From a checkpoint of a small transformer trained on Wikipedia.
Architecture: RMSNorm before each block, normalized queries and keys.
Training: a variant of SOAP for these matrices, 1100M tokens.
Each number is 128 + 24 x the weight over the matrix's rms, rounded and kept within 0 to 255. Layers, rows and columns count from 0.

# layer 5 MLP gate, 2048x768, rms 0.0862, rows 1390-1424, columns 512-575
[[138 117 118 114 119 116 120 139  80 119 175 124 115 152 141  89  79 119 108 172 120 143 118 101 115 119 174 110 151  72 143 102 150 125 109 173 129 146 131 112 121 118 125 184 130 118  83 145 117 118 111 145  87 145 117 106 127 129 108 118 126 106 107 167]
 [126 131 126 123 124 148 123 132 107 142 121 141 155 169 103 153 146 159  93 117 122  99 165  93 118 154 126  84 112 140 163 113  88 137 126 136 182 134  99 156  97 139 101 108 119 199 113 122 137 144 156 136 123 120 100 154 146 134 126 170 107 134  84 108]
 [155 120 139  98  77 129 136 137 143 104 133 132 138 124 122 146 131  92 115  95 128 123 134 145 116 153 121 119 131  94 146 117 118  96 139 123 131 119 180 113 162 139  95 121 139 116 150 123 102 144 138 132 112  90 131 122 103 121 134 123  84 158 165 115]
 [151 104 156 133 123 173 141 145  77 123 104 127 138 157 159 128 137 127 106 169 131 156 134 167 130 134  97 113 142 108 155 141 134  99 111 141 102  77 122  99 130 166 137 121 140 135 130 113 130  92 146  92 112 107 123  72 125 170 153 127 114 123 154 120]
 [128  60 124 121 139 115 154 115 131 116  90 152 125 123 138  76 133 139 112 141 119 132 105 154 156 122 147 113 128 114 103 119 140 135 106 111 129 161 129 145 136 127 137 137 106  95 105 128 127 114 119 130 126 118 119 104 132 122 117 146 116 117 119 158]
 [109 113 162 105  86 116 136 100 144 105 125  77 133 135  94 115 149 100 126 192 161 125 160 102 123 141 165 110  96 143 142 131 108 105 145  95 134 133 156 153 151 161 127  74 121 144  98 129  89 106 138 104 127 120 122 175  91 168 131 141 139 161 141 144]
 [143  77 128 140 127 108 118  72 126  89 118 144 157 119 119 117 136 113  77 112 129 108 173 134 120 171 122 173 125 152 118 173 147 138 142 112 161 112 143 114 133 134 124 144 120 133 132 118 158 134 135 113 154 130 177 133 152 136  93 153 119 123  94 118]
 [135 118 197 135 132 113 142 143 112 128 119  93 105 105 102 150 116 150 152 123  84 126 149 168 143 141  92 160 126 180 135 124 114 154 137 106 151 130 151 104 170 118 138 133  96 136 111  82 145  99 134 118 115 186 133 123 129 132 198 110 149 131 136 179]
 [143 137 151 143 160 127 141 177 150 123 180 116 113 136 117 112 119 152 111 119 143 143 149  97 144 132 161 126 124 160 165 139 123 157 115  84 111 140 120 161  92 161 131 161  75 122 102 120  90 132 128 169 114 180 177  89 164 153 123 145 129 148 127 191]
 [119 102 133 149 132 132  83 157 140 127 139 122 117 180 107 126 101 117 139 121 101 115 103 125 202 114  97  92 141 100 133 121 139 117 160 136 104 119 117 124 108 124 122  74 169 105 120 135 121 203 121  91 125 119 139  97 119 145 128  74 123 130 108 121]
 [118 118 144 139 100 148 133  94 106 143 107 177 148 101 203  70 119 122  90  99 124  92 187 124 108 181 128 118 106 114 151 127 126 108 122 114 176 144 156 112 115  96 125 107 111 128 174  98 117 122 129 128 106 100 118 135 118 160 130 152 111 127 117  99]
 [118 122 140 131 143 122 138 151 129 124 131 125 139 110 118 125 108 133 112 143 173  98  96 131 159 134 146 128 138 116 182 131  95 147 140 119 165 118 147 109 171 130 150 147 116 131 131 119 115 146 138 131  98 114 147 165 166 119 121 124  73 159 170 108]
 [129 110 137 114 101 146 140 101 126 126 149 150  94  97  88 117 119 169 143 144 160 113 135 141 110 149 135  91 165 129 140 169 123 151 131 137 146 134 138 114 186  91 125 114 134 152 112 155 146 146 180 136 130 122 149 145 117 149 157 146 149 155 178  79]
 [147 137  80 116 101 145 177 152 135 169  80 105 143 109  84 109 131 141 104 114 116 106 162 176 162 107 116 123 121 117 117 130 140 137 102 147 139 104 107 117 148 157 119 135 170 133 147 125 145 120  98 102 118 136  96 150 115 169 142 104 179 163 112 120]
 [147 137 127 128 143 151 148 153  92 144 128 160 139 148  81  89 138 161 125 124 123 159 148  97 120 109 172 125 118 124 123 103 100 157 102 153 141 127 123 136 134 160 133  94 105 161 135 129 128 142 138 179 117 144 148 122 132 130 120 145 121 149 151 139]
 [157 133 124 122 142 157 112  84 153 178 107 125 131 116 156 185 146 136 112 188 182 131 151 148 153 142  72 135 137 137 136  77  92 129  89 158 154 147 171  86 165 108 166 137 132 165 125 141  98 163 115 131  83 147 117 175 110 112 139 141 125 120 137 129]
 [157 131 157 178  75 125  94 143 132 114 143  77 117 155 126 129  90 158 116 124 141 137 142 149 112 119 108  99 111 100 101 162 112 146 100 162 162 129 163 133 116 138 145 104 106 112  90 101  81 114 106 105 118 154 125 116 105 109 155  79  92  86 118 148]
 [124 136 131 165  95  80 112 136 145 107 171 145 103 158 140 146 143  58 129 155  88 158 160  99 132 163 141 171 141 148 130  97 100 127  86  97  98 148  84 149 123 103  94 136  99 117 120 169 121 142 122 160 120 146 144  81 117 126 163 103 110 153 153 158]
 [163 121 157  87 115 145 150 124 135 144 110 147 101 129 112 125 158 163 114 145 149 157 103 110 178 127 130 128 164 151 136 119 137 112 129 161 122 112 155 137 126 159 164 157 167 146 135 152  96 165 122 168  98 159 153 104 119 143 101 137  88 122 123 129]
 [168 117 124 144 146 119  82 127 171 115 138 103 149  93 145 152 151 136 121  65 143 118  92  99 147 159 165 127 141 131 140 123 121 131 111  92 132  91 132 119 138 130 123 129 108 124 158 132 145 122 146  73 166 100 147 123 136 116 149 142 169 167 136 149]
 [125 125 104 119 147 144 134 124 134 152 120 121 109 152 103 118 119 133 139 108 167 128 138 139  96 133 138 137 110 127 155 154 179  99 141 141 146 151 142 142 101  87 172 120 120 139 132 121 124 150 148 137 129 137 122 121 119 140 153 133 120 105 146 148]
 [110 122 175 108 123 129 119 147  84 163 107 120 116 114  98 133 114  67 120 120 127 134 151 121 112 151 107 120 142 113 145  84 134 133 111  90  99  94 114 113 118 119 117 156  95 102 122 104 130 122 141 115 103 138 123 132 148 174 110 141 124 134 158 158]
 [133 118 108 151 122 117 133 143 105 164 136 125 129 159 102 113 106 102 138 137  91 133 170 169 113 137 132  97 134 165 122 140 100 129 136 176 161 115 112 101 132 132 116 148 142 156  98 128 136 125 153 101 142  97 125 147 126  99 110 118 155 101 122 159]
 [160 125 170 112 157 131 178  88 156 122 128 140 172 160 119 126 130 117 101 155  68 128 145 105 136  62 114 117 118 113 142  77 149 113 112 135 124  91 150  82 126 122 112 124 116 163 155 137 139 124 131 183 154 105 108  95 130  92  94 140 137 114 165 146]
 [137 110 119 144 119 128 124 117 109 110 131 146 121 137 110  74 120 143 127  85 184 113 130 140  88 106 111 106 118 147 119 141 119 136 120 135  88 138 146 117 135  72 145 108 127 161 154 144 129 137 173 125 117  79 117 194 124 107  84 157 150 129 114 143]
 [156 113 149 120 128 123 117 132 105 148 108  95 160 121 130 110 117 114 111 155 157 168 104 152  98 104 160 132 103 118 175  92 119 145 118 135  99 112 126 143 158 109  97 155 157  90 143 136 124 139 105  89 114 174 154 139 125 119 121  84 175 122 146 131]
 [158 126 165 113 125 171 126 116 120 178 122 125 150 170 107 171 174  87 105 108 164 115 116  82 130 144 123 185 131  78 140 108 106 100 118 102 129 122 130 143 130  88 158 167 132 116  91 131 150 132  77 119 202  74 130 159 144 105 153 140 135 131 109 119]
 [163 143 107 132 143 133 131 174 131 109  97 124  78 111 120 128 117 144  88 115 155 153 170 131 133  87 130 113  90 156 172 155 123 127 181  81 195 108 142 100  86 156 128 100 165 149 151 103 128 118 171 121 142 184 117 199 151 124 177 123 148 109 142 124]
 [119 133 116 138 116 155 173 147 105 106 123 130 118 121 117 137 154 107 109 108 161  76 170 149  91 133 116 120 157 103  81  97 105 139 121 124 135 169 157 104 122 142 119 110 129 166 165 102 100  72 147 138 136 158 103 102 132 128 117 156 133 161 120 109]
 [130 150 101 135 112  86 185 123 109 132 122 133 111 129 140 100 122 130 149 133 138 126 133 157 151 146  70 160 103  88  98 108 139 162 144 133 137  87 120 134 156 131 124 115  97 140 147 153 121 157 182 103 148 148 123 128  79 110 115 172 129 108 120 130]
 [106  90 180 142 129 136 170 146 104  92 102 162 118 140 137  86 154 119 162 105 121 152  88 140 122 151  92 100 145  87 159 130 150 120 116 144 162 142 105 106 144  45 141 102 127 101  76 147 113 137 146 108 120 168 176 137 123 133 147 171  85  86 134  95]
 [149 118 121 151 134 153 116 130 155 125 133 144 115 138 155 147 134  89 115 143 137  85 152 133 101 131 138 118 143 106 105 109 127  96 167 120 126 130 139 132 103 129 157 150  97 129 175 161  92 145 107 151 160 124 124 103 155 105 142 104 134 158 123 171]
 [149 113 186  87 117 107 153 133 162  86 128 103 120 130 185 146 170 138 130 132 139 112 125  90 155 127 112 150 144 162  87 109 185  98 135 117 127 101 170 100 113 146 183 115 124 157 150  94 133 130 176 112 154 134 129 160 144 141 141 129  93 108 116  87]
 [131 102 122 131  96 133 169 149 122 111 150 122 116 141 122 136  99 113  97 130 169 149 144 176 115 157 110 145 109 137 112  90 113 171 161 121 149 129 136 111 162 128 153 113 107 122 154 104 150 144 146 110 126 122 126 129 140 194 129 129 148 163 141 171]
 [145 134 143 134 103 109 104 136 164 160 121 148 140  95 119 123 125 116 106  99  88 133 140 126 128 120 119 175 126 170 114 122 136 147 168 113 148 142 139  93 138 130 147 159 127 103 140 108 119  97 133 153 166 163 115 106 118 118 139 140  82 138 127 181]]
# layer 5 MLP up, 2048x768, rms 0.0896, rows 1390-1424, columns 512-575
[[117 141 126 105 162 111 118 115 131 108 165  95 147 130 104 101 134 122 127  92 133 125 182  74 144 160 139 148 137  94 124 116 141 109  89 107 164 104 149 132 120  84 154  88 154 128  92 120 135 124 120 130 134 132 114  77 153 150 118 133 119 107 125 143]
 [116 134 102 123 129 121 111 134  78 122 112 130 149  80  80 111 143 110 129 124 126 123  97 101 115 147 162 168 115 151 120 109 156 167  58 137 112 142 169 144 170 127 110  96  77 142 125 130 165 146 109 124 125 148 152  94 116 117 148 114 138  85 155 152]
 [108 176 126 126  75 178 145  90  76 147 121 138 139 137 138 164  80 174 136 114  99 166 151 146 100 130 109 116  86 134 121 125 150 164 158 109 127 111 167 157 151 140 146 135 150  95 154 136 146  99 120 135 129 103 114 138 104 136  62 172 148 120 132  70]
 [116 104 131 151 168 150 127 131  70 113 108 117 145 151 144 171 152 122 119 157 113 153 148 137 139 105 132  82 137 134 141 158  86 138 117 141 100 148 138 133 113 159 126  95 112 110 126 106 112 107 134  93 108 123 123  92 152 150 143  90 147 140  99 102]
 [171 143 153 177 119 137  60 131 119 137 116 143 140 161 144 111 147 125 133 164 133  90 130  96 140 150 130 115 133 146 149  78 147  81 151 100 117 145  93 163 147 111  98 124 156 118  81 122 107 162  81 122 110 159 121 159 146 127 147  83 159 129 142 145]
 [110 111 170 130 123 135 128 134 147  74 114 121 176 125  69 132 119 115 145 189 103 136 154 106 119 133 135 153 120 113  87 138  98 106 108 137  91 113 143 139 110 138  88 135 163 126 128 102 151 136 111 146 110 104 107 117 121 119 103 161 112 160  80 130]
 [111  71 169 121 115 124 136 138  91 163 149 130 130 147 112 138 168 115 113 170 136 152 125 190 115 121 131 113 126 104 114  81 168 134 153  94 108 116 149 106 102 103 133 116 132 139 118 115 127 154 157 141 129 116 133 160 165 117 158 102 139 144 149 140]
 [129 118 123 148 111 127 115  85 112 159 144 141 118 155 183 143 138 112 122  99 138 157 150 183 107 120 130 161 119 106 132 144 141 139 110 142 154 106  98 129 135 142 145 107 144 128 139 116 132 152 142 169 115 112 146  96 122  76 144 171 121 118 175 154]
 [132 128  76 160 135 127 133  98 164  96 128 109 120 121 151 136 135  79 132 157 103  90 135 165 111 131 108 138 110  83 116 136 133 117 163 162 132 110 139 133 114 171 155 164 164 158 135 181 165 114 157 152 104 137  93 149 142 145 136 124 114  88 148  87]
 [139 179 141 145  94  95 137 131 156 124 152  84 101 124 140 179 104 126 109 120 132 105 127 165 141 121 169 105 156  95 131 181 116 124 158 160 142 105 154 150  92 100 129 192 106 151 156 130 138 129 143 194  93 119 144 150 138 110 190 128 140 128 114 134]
 [123 101 110 101 102 146 124 155 151 171 157 109 115 126 155 141 122 128 171 141 147 146  84 103 120 122 131 155 128 124 144 110 124 161 203 155 115  94 162 112 125 130  78 148 116 122 107 172 157 113 123 130 149 149 149 140 105 123 130 128 134 196 110 146]
 [144 111 143 120 102 140 118 140  95 132 162 122 118 126 125 146 151 140 125  98 176 124  96  89 118 141 182 136 138 152 117 123 155 104 108 155 146 182 109 127 127  96  88 139 144 132 127 136 146  94 106 136 139  85 140 140  85 127 162 174 148 171 145  83]
 [128 140  87 112 100 157 128 145 131  71 142 165 129  82 127  95 105  57 112 125 132  95 127 157 148 134  98 138 134 115 138 143 146  96 100 128 161 177 153 120 152 107 134  70 120 156 124 123 106 123 125 137 152 145 148 128 130 134 118 109 117 130 138 112]
 [ 87 130 126 107 133 115 124 119 124  96 124 120 136 105 173  97 137 130 112  82 130 123 156  80 140 103 146  99 127 119 141 138 113 156 106 175 124 163 136 125 114 106  94 181 122 115 144 118 154 151 120 125 144 127 122 128 117 142 154 125 157  92 124 148]
 [ 97  80 131 116 112  84  87 123  97 129 161 140 137  95 146 183 168 128 132 149 142  62  95 126 172 129 152 161 138 132 104 159 113 126 125 138 160 134 135  85 111 124 104 118 123 105 113 126  98 121 108 116  69 119 125 147 139 136 122 148 136  99 118 110]
 [106 156  95 140 131 116 117 128 104 151 106 184 178 130 138 151 131 143 184 129 127 135 136  78 131 134 139 126 137 116 119 106 139 158 157 168 115 126 123 126 116 143 148 135  98 142 154 140 138 144  81 117 165 134 129 175 136 116  95 132 115 174 148  78]
 [147 105 134 140  85 145 139 109 119 103 132 135 106 103 123 100 136 108 108  92 100 128 159  46 144  98 101 116 154 112 157 124 157 117 147 124 110 113 128  97 109  99 116 121 101 110 161 146  84 141 103  92 115 117 150 142 116  88 167 125 111 158 133 131]
 [148 149 116 158 140 108 172 149 137 125 131 127 120  96 104 120 162 166 145 106 116 139 138 153 129 109 110 156 126 109 187 114 146 112 119  97 119 122 122 142 115 116 172 123 154 145 129 100 105 163 149 178 122 118 159 140 148 109 149 138 137 127  97 116]
 [121 101 134 111 154 127 157 152 128 102 141 119 121 153  89 177 148 103 125 112 139 108 161 127  62 132 139 113 104 123 119 166 153  78 115 161  95 136 129 104 134  88 130 145 107 180 119 126 146 112 114 144 111 101 134 117 160 153 138 152 126 130 139 123]
 [119 143 113 135 147 110 143 155 121  47 125 102 155 195 166 196 129 151 159  91  92 147 139 126 136 146 163 112 126 154  95 152 153 128 124 100 147 108 156 137 141 149 106 164 163  92 135 189 109 109 138 116 148  93 140 103 103  91 149 126 120 164 134 129]
 [145  91 121 127 176 158 141 120 142 119 170 138 184 147 143 131 129 104 124  90 107 114 133 130 158 139 143 127 124 113 144 159 158 141 107 129  92 123 155 116 101 150 158 157 157 170 151 117  85 101 116 126 157 121 121 119 111 121 130 161 102 134 141 149]
 [101 119 158  79 159 145 118 119 106 120 147 127 145 100 115 158 183  90 148 132 128 147 126 112  69 162 111 148 149 116  98 104 159 141 116 110 146 168 134 152 109 121 180 144 135 100 105 108 116  96 119 106  94 136 162 151 130 160 134 126 157 127 152 139]
 [146 114 122 153 108  94 162 123 129 146 117 135 111 165 152 123 111 133 125 133 123 115 125 142 135 108 126 110 109 128 125  82  87 146 133 110 121 152 150 153 107 148 162 141 159 159 115  81 163 130 140  92 128 114 168 120 131 122 108 148 162 124 151 122]
 [169 104  98 139 134  92 134 116 128 116 131 113 114 156 134 149 128 138  82 168 158 129 137 146 125 135 156 116  98 105 137 130 176 135 118 106 116 114 139 134 134 146 124 131 134 150 109 110 141 124 120 111 149 115 132 101 136 149  88 145 106 118 124 132]
 [106 147 139 118 141 162 144 150 115 120 147 157  64 123 105  99 101 101 124  97 112 178 131 122 139 120 114 134  91 120 122 137 149 118 115 148 142 154 163 145 115 138  88  91 138 110 151 114 113 173 135 135 121 104 127 109 183 106 156 153 147 109 131 102]
 [134 149 126  94 118 123 110 121 128 149 111 145 127 113 130  97 160 125 113 137  91 154 172 139 133 175 148 103 138 125 116 118 115 127 109 117 105 115 114 159 121 171 146 164 150  93 100 140 201 103  91 101  82 109  87 142 111 104 117 108 128 124 114 137]
 [105 147 140 140 144 161 186 110 146  89 153 151 136 127 137 119 110 133  88  96 103 111 112 161 146 162 105 145 153 112 122 170 121  94 120 168 122 155 138 117 172 139 114 128  92  81 139  98 170 143 131 113 146 144 131  72 166 159 102 148 136 134 124 126]
 [139 128 110 146 107 154 153 128 121 119 103  99 128 136 142 134 120 139 112 109 125 140 117 110 146 120 107 113 106 165 114  87 143 134 128 149 109 139 100 143 124 169 139 134 125 115 114 146 149 103 126 134  85  80 133 118 105 136  96 135  92 110 136 117]
 [125 104 119 134 120 138  98 112 160 115 117 122  95 125 104  92 120 118 144 121 102 100  89 151  86 135 151  71 118 129 128 126 120 136  96 153 128 160  75 116 170 159 131 134 173 121 114 115 102 101 118 122  77 122 106 133  72 115 147  78 169 120 117 124]
 [ 98 156 145 123 143 164 136 144 115 121 146 110 162 161 138 108 100 118  89  83 110 116 149 155 158 141 149 166 168 114 179 174  95 145 137 163 118 137 177 114 128 101 121 135 162  73 136 139 165 146  74 141 134 106 117 119 165 135 149  88 121 135  76 136]
 [168 122 178 175 142 134 142  97 128 108 121 102 119  96 143 117 116 150  88 137 131 163 148 131 166 110 106 108 118 160 136 125 101 131  84 130  94 112 112 158 169 130 145 155 122  94 140 107 130 165 102 136 134 142  97 173 118 109 140 117 178 112 127 157]
 [121 116 124 123 161 162  94 147 115 150  99 139 101 152 113 131 133 125 143 114 102 146 140 125 147 123 138 106 113 115 127 151 140 163 108 149 182 125 115 125 149 128 137 104 133 129 134  82 131 115 102 105 100 162 132 117 141 117 129 106 142 152 101 186]
 [146 140 151 126 158 129 122 166 110 131 158 135 127 145 142 144 142 143 165 107 137 172 141 115 178 116  93 153 107 105 145 161 149 120 146 131 142  42 194 120 115 163 155 125 186 142 108 126 170  88 126 146 155 147 105 132 123 110 102 123 124  88 152  92]
 [124 130 179 123 180 100  94 152 128 145 141 128 148 150 113 111 118 102 119 129 128  95 165 122 150 131 154 152 153 147  91 127 130 101 107 145 112 103  99 129 104 120 133 124 136 114  84 125 137 111 121 154 108 128 111 181 123 127 138 104 107 141 122 104]
 [ 87 210 109 106 137  98 144 133 144 113 105 130 173 122  92 115  91  99  72 110 118 136 127 109 118 118 179 114 108 150 146 110 120 122 108 106  99 132 117 119 130 135 141 141 123 106 140 141 146 136  87 153 158 144 115 114 137 176 154 137 123 160 143 147]]
# layer 5 MLP down (transposed), 2048x768, rms 0.0864, rows 1390-1424, columns 512-575
[[108 114 136 128 163 126 107 142 177 134 118 161 147 106  59 130  91 112 180 131 112 161 181 173 108 122 142 140 138 142 153 157 108  98 158 140 144  95 116 124 149 130 129  78 131 166  91 136 119 132 120 128  85 113  91 121 117 124 112 169 119 164 163 158]
 [110  97 144 121 129 135 141 131 112 144 111 119 135 132 203  99 145 104 168 122 122 101 144 147 125 103 141 149 117 160 117 112 146 119 148  83 174 151 147  91 150 173 127 143 170  83  90 105 120  89 135 105  96 105 107 140 113 130 110 104 114 130 111 133]
 [139 112 166 130 146 105 145 134 165 170 112 141 142 112 149 123 126 113 168 121 129 140 145 130 122 174 105 171 155 100 149 171 154 137 130 125 122 134 133 131 157 113  88 144 128 114 165 126 134  88 178  85 128 144 119 137 109 116 133 165 112 124 132 135]
 [ 93 128 140 131 115 148 133 119 117  96 164 159 160  85 158 186 131 163 124 166 137 140 145  95 123 168 132 140 106 109 144 138 144 130  65 124 142 109 132  83 161 124 122 116 166 119 118 156 121 164 133 133 123 113 102 133  78 155 113 126  75 149 151  92]
 [166 137 162 200 161 135 126 118 128 146 154 174  96  74 149 139 103 146 153 146 143 135 122 149 101 150 149 115 142 137 127  80 155 159 131 121  97 185 123  97 112 140  75 154 126  79  95 146 133  96 108 150 152 130  92 157 108 128 188 102 106  93 112 133]
 [155 124 152 143 142 156 136 121 112 105 145 145 117 118  95 146 138 144 124  76 115 111 120 130  98 173 126 132 119 158 141 134 139 130 162  97 137  85 125 160 128 120  89 135 120 135 100 126 102 121 128 119 105 154 111 141  82 143  93  83 115 162 101 145]
 [128 118 117 155 103 152 105 136 127  82 172 119 128 118 118 112 119 130 114 167 160 113 107 121 162 127 109 117 129 134 120 134 112  93 142 151  94 115 119 118 150 105 157 110 157 119  81 126 135  99 148 110 167 149 121 164 140 139 145 105 100 116 137 170]
 [155 177 142  92 176 114 120  82  62 107  72 157 125 137 112 151 103 140 113 175 163 159  93 106 156 162 123 126 134  91 113 118 133 143 108 186 155  85 159 135 131 142 142 137 157 116 151 126 118 150 106 168 117 155 116 148 139  93  82  65 108 129 149 162]
 [130  92 156 104 122 119 126 136 140 138 164 108 106 111 125  92 108 108 139 166 151 105 126 137 103 169 112 115 135 128 120 162 144 134 130  85 107 127 146 143 121 102 105 126  98 143 151 131  79 128 131 174  95 118 101 115 123 126 142 121 153 106 134 143]
 [138 156 150 168 205 167 118 122 181 136 108 169 116 100 138 122 104 121 138 160 142 110 117 121 141 144 144 138 126 104 117 116 114 105 165 127 118  99 133 105 114  93 109 133 158  95 126 160 130 131 115 167 160 134  90  97 103 154 123 128 118 138 122 139]
 [144 152 127 130 177 160 167 102 129 122 144 142 109 104 102 126 112 148  94  96 108 141 135 134 110 136 120 110 151 124 130 102 105 107 152 106 140 181 143 142 112 126 107  67 155 113 169 129 122 132 118 160 182 149 112 116 152 135 143 148 134  66 103 115]
 [114  60 152 133 158 136 109 125 136 147 111 197 123 149 121 153 114 105  84 121 182 119 113  82 160 154 114 112 150 167 100 142 112 146 118 118 103 167 101  95 174 106 106 136 108 148 153 106 149 101 206  95 106 132 128 148 163  98 173  95 109 103 148  84]
 [ 75 137 174 100  92 140  96 133 104 111 111 146 129 146 104 132 141 131 161 132  82 131 114 123 140 131 116 148 100 100 115 148 146 105 120 119 116 154 105 117 105  93 121 110 102 105 108 110 139 114 156 133 117 101 151 124 129 131 117 132 110 111 159 115]
 [148 132 131  78 109 116 102 125 137 120 167 117 110 142 184 141 114 140 146 118 131 114 126 107 100 126 121 110 105 125 110 113 128 139 163 156 108 110 137 191 120 132  85  87 127 131 105  94  91 161 116 104 179  95 153  62 107 131 135 123 119  86 134 138]
 [138 119 146 128 133 145 121  82 116 164 140 141 195 138 105 155 101 139 112 116 144 147 102 154 132 126 128  99 168 132  96 154  90 160 111 150 140 107 101  93 124 112 128 101 166 139 133 120 149 155 131 122 120 127  91  88 102 103 109 133 160 109 164 107]
 [ 62 148 124 135 137 148 142 132 119 133 109 126 149 142 183 110 175 133  98 134 121 173 112  94 143 125 126 106 194 141 165 155 163 138 114 129 151 150 135 148 147  89 114  93 135 118 122  95 110 126 106 145 116 139 100 128 108 156 103 104 139 176 142 157]
 [121  99 133 137 147 183 118 116  98 141 113 140 125 125 174 128 134 166 120 163 165 154 109 100 124  76 113 124 150 130 190 146 159 155 139 129 133 109 138 160 131 159  99 102 124 107 131 133 102 122 161 146 123 113 123 130  92 141 106 125 133 160 143  92]
 [167 151 191 140 117 127 154 138 102 183 137 119  98 111 152 128 142 107 119 131 152 128 131  54 132 105 100  70 156  42 122 123 124  98 155 110 165 106 143 112 118 137 157 112 172 140 141 105  74 126 149 138 145 119 150 100 174 110 174 132 137 124 155 119]
 [142 137 134 142 129 115 152 123 130 101 123 163 129 102 144 128 153 147 131 136 138  70 115 135 167 188 165 126 148 146 114 101 112 115 114 127 182  97 105 166 145  87 114  94 175 133 162 100 105  95 154 139 136 157 137 115 152 111 109 125 162 129 164 123]
 [155 169 126 176 179 121 126 130 117 138 133 135 136 137 163 130 144 121 145 137  96 160 143 121  97 140 151 124  94 129  95  99 146  76 108 136  92 179 113 142 139  90 110 131 152 188 134 126 108 134  99 169 144 122  99 143 106 134 129 127 114 139  83 150]
 [143 162 137 125 162 198  96 108 162 144 140 106 162 193 114 141 146 111 121 174 155 157 140 158 111 135  95 104 113 134 115 142 149 147  84  84 104 112 126 116 131 100 161 117 104 154 151 150 147 164  94 120 108 108 171 133 164  82 110 121 136 157  85 173]
 [135 125 150 157  91  96 116 130 162 128  83 149 145 120 151 134 175  85 153 139 137 112 131 119 120 128 108 169 115  82 109 116 139 111  88 135 153 109 130  96 124 122 162 145 121 128 139 101  87 147 126  90 146 163 150 131  90 142 176 137 101 129 101 156]
 [ 74 104 136  96 129 129 113 128 129 129 141 192 110  91 159 158 134 134 122 130  76 135 152 146 137 147 125 136 101 110 164 148 129 145 139 157 133 120 136 160 120 127 176 127 123 141 143 113 148 151 106 122 121  86 151 141 110  95 133 173 135 153 121 129]
 [149 163 128 158 148 124 115 114 110  91 137 114 115 166 111 120 165 117 174 191 141 148 127 144 130 127 185 182 152 131 135 147 158 152 115 129 143 107 129 155 128 170 119 106 129  52 104 117 136 184 125 134 166 108 117 116 108 104 100 109 105 124  99 124]
 [137  92 140 147 130 134 139 131 142 122 163 164 123 122 142 137 154 104 127 111 121 149 146 109 129 128 100 158 114 136 157 141 138 130 146 132 141 147 135 147 100  52 172 145 150  89 109 114 100 142 150 112 125 133 104 153  88 121 106 105 144 147 136  91]
 [145 129 151 108 109 166 122 156 120 117 113 119 155 141 108  94  93 169 114 153 119 130 117 149 141 130 122  90 167  92 122 123 168  43 116 107  78 140 143 135 141 158 137 117  91 149 156 149 147 105 114 134 149  96  80 110 143 144 132  96 163 152 124 130]
 [124 113 128  82 103 124 120 131 126 160 139 114  93 151 163 129 128 130 160  80 123 142  89 179 104 116  87 133 134 128 116 123 150 154 139 137 104 119 169 132 111 146 180 157 132 138  99 107 114  97 115 112 109 118 134 148 159 123 124 112 102 111 159  98]
 [118 134 151 136 114 115 145 161  81 136 121 103 103 158 139 124 144 107  93 174 161  95 116 145  91 174 121 110 124 143 121 113  94 174 174 202 102 117  89 121 104 175 187  94 149 112  98 148 151 133 164 184 165 130 156 110 109 152 108 145  79 117 103 101]
 [124 102 153 154 129 113 113 188 126 120 132  79 174 113 167 139 142  90 125 125 158 159  91 142 122 129 133  74  65 104 131 119 133 159 132 150 117 108 123  97 149  88 152 108 142  97 123 125 140 105  90 157  56 151 127  80 137 136 163 112 122 119 135 113]
 [100 134 128 142 110  90 112 107 133 162 175 137 144 118 180 127 151 121 126 146 116 122 106 121 165 144 129 138 147 154 149 150 154 165 132 149  72  65 122 138 147 141 102  91 121 112 150 133 140 140 129 126 135  93 139 139 157 130 100 107 117 104 136 136]
 [126 116 122 124 169 135 149 130 158 135 101 114 175 133 164 136 127 167 114 134 119  83 158 118  86 109 120 131 130 145 127 110 135 128  92 112 122 123 125  94 138 130 140 141 135 103 142 156 144 105 123 138 153 173  94 139 126 111 148 134 101 164 138 137]
 [139  92 144 186 149  94 146 135 124 100 155 119 139 124 139 135 144 140 116 156 117 110 115 159 126  88 137 140 119 120 129 110 156 126 109 138 121 124 101 119 128 130 133 154 122 120  89 156 133  97 135 153 127 124 130  94 138 105 100 112  95 115  68 127]
 [140 145 129 137 170 136 153 131  67 147 130 155  81 111 151 129 123 131 118 132 147 145 159 137  73 107 125 145 130 185 115 111 166  94 116  80 125 131 122  77 136 141 122 125 146 119 162 150 144 102  83 148 119 188  89 155 108 132 123 160 109 134 111 150]
 [160 108  93 123 134 132 116 145 130  90 124 124 145 137 114 140  95 139 167 125 148 136  81 161 138  96 129 118  91 115 118 114 122 144 186 113 141 152 137 110 110 118 126 141 114 126 149 146 133 139 112 125 146 163 146 149 125 123  71 139 110 125 112 121]
 [129 109 129 145 124 120 112 147 163 135 173 138 110 108 146 163 104 151 108 132 163  74 122 135  88 133 110 130 112  81 121 108 138 146 111 101 141 144  70 122 117 137 160 104  64 132 113 103 128  99 145 113 139 164 135 131 151  98 119 132 130 120 134 128]]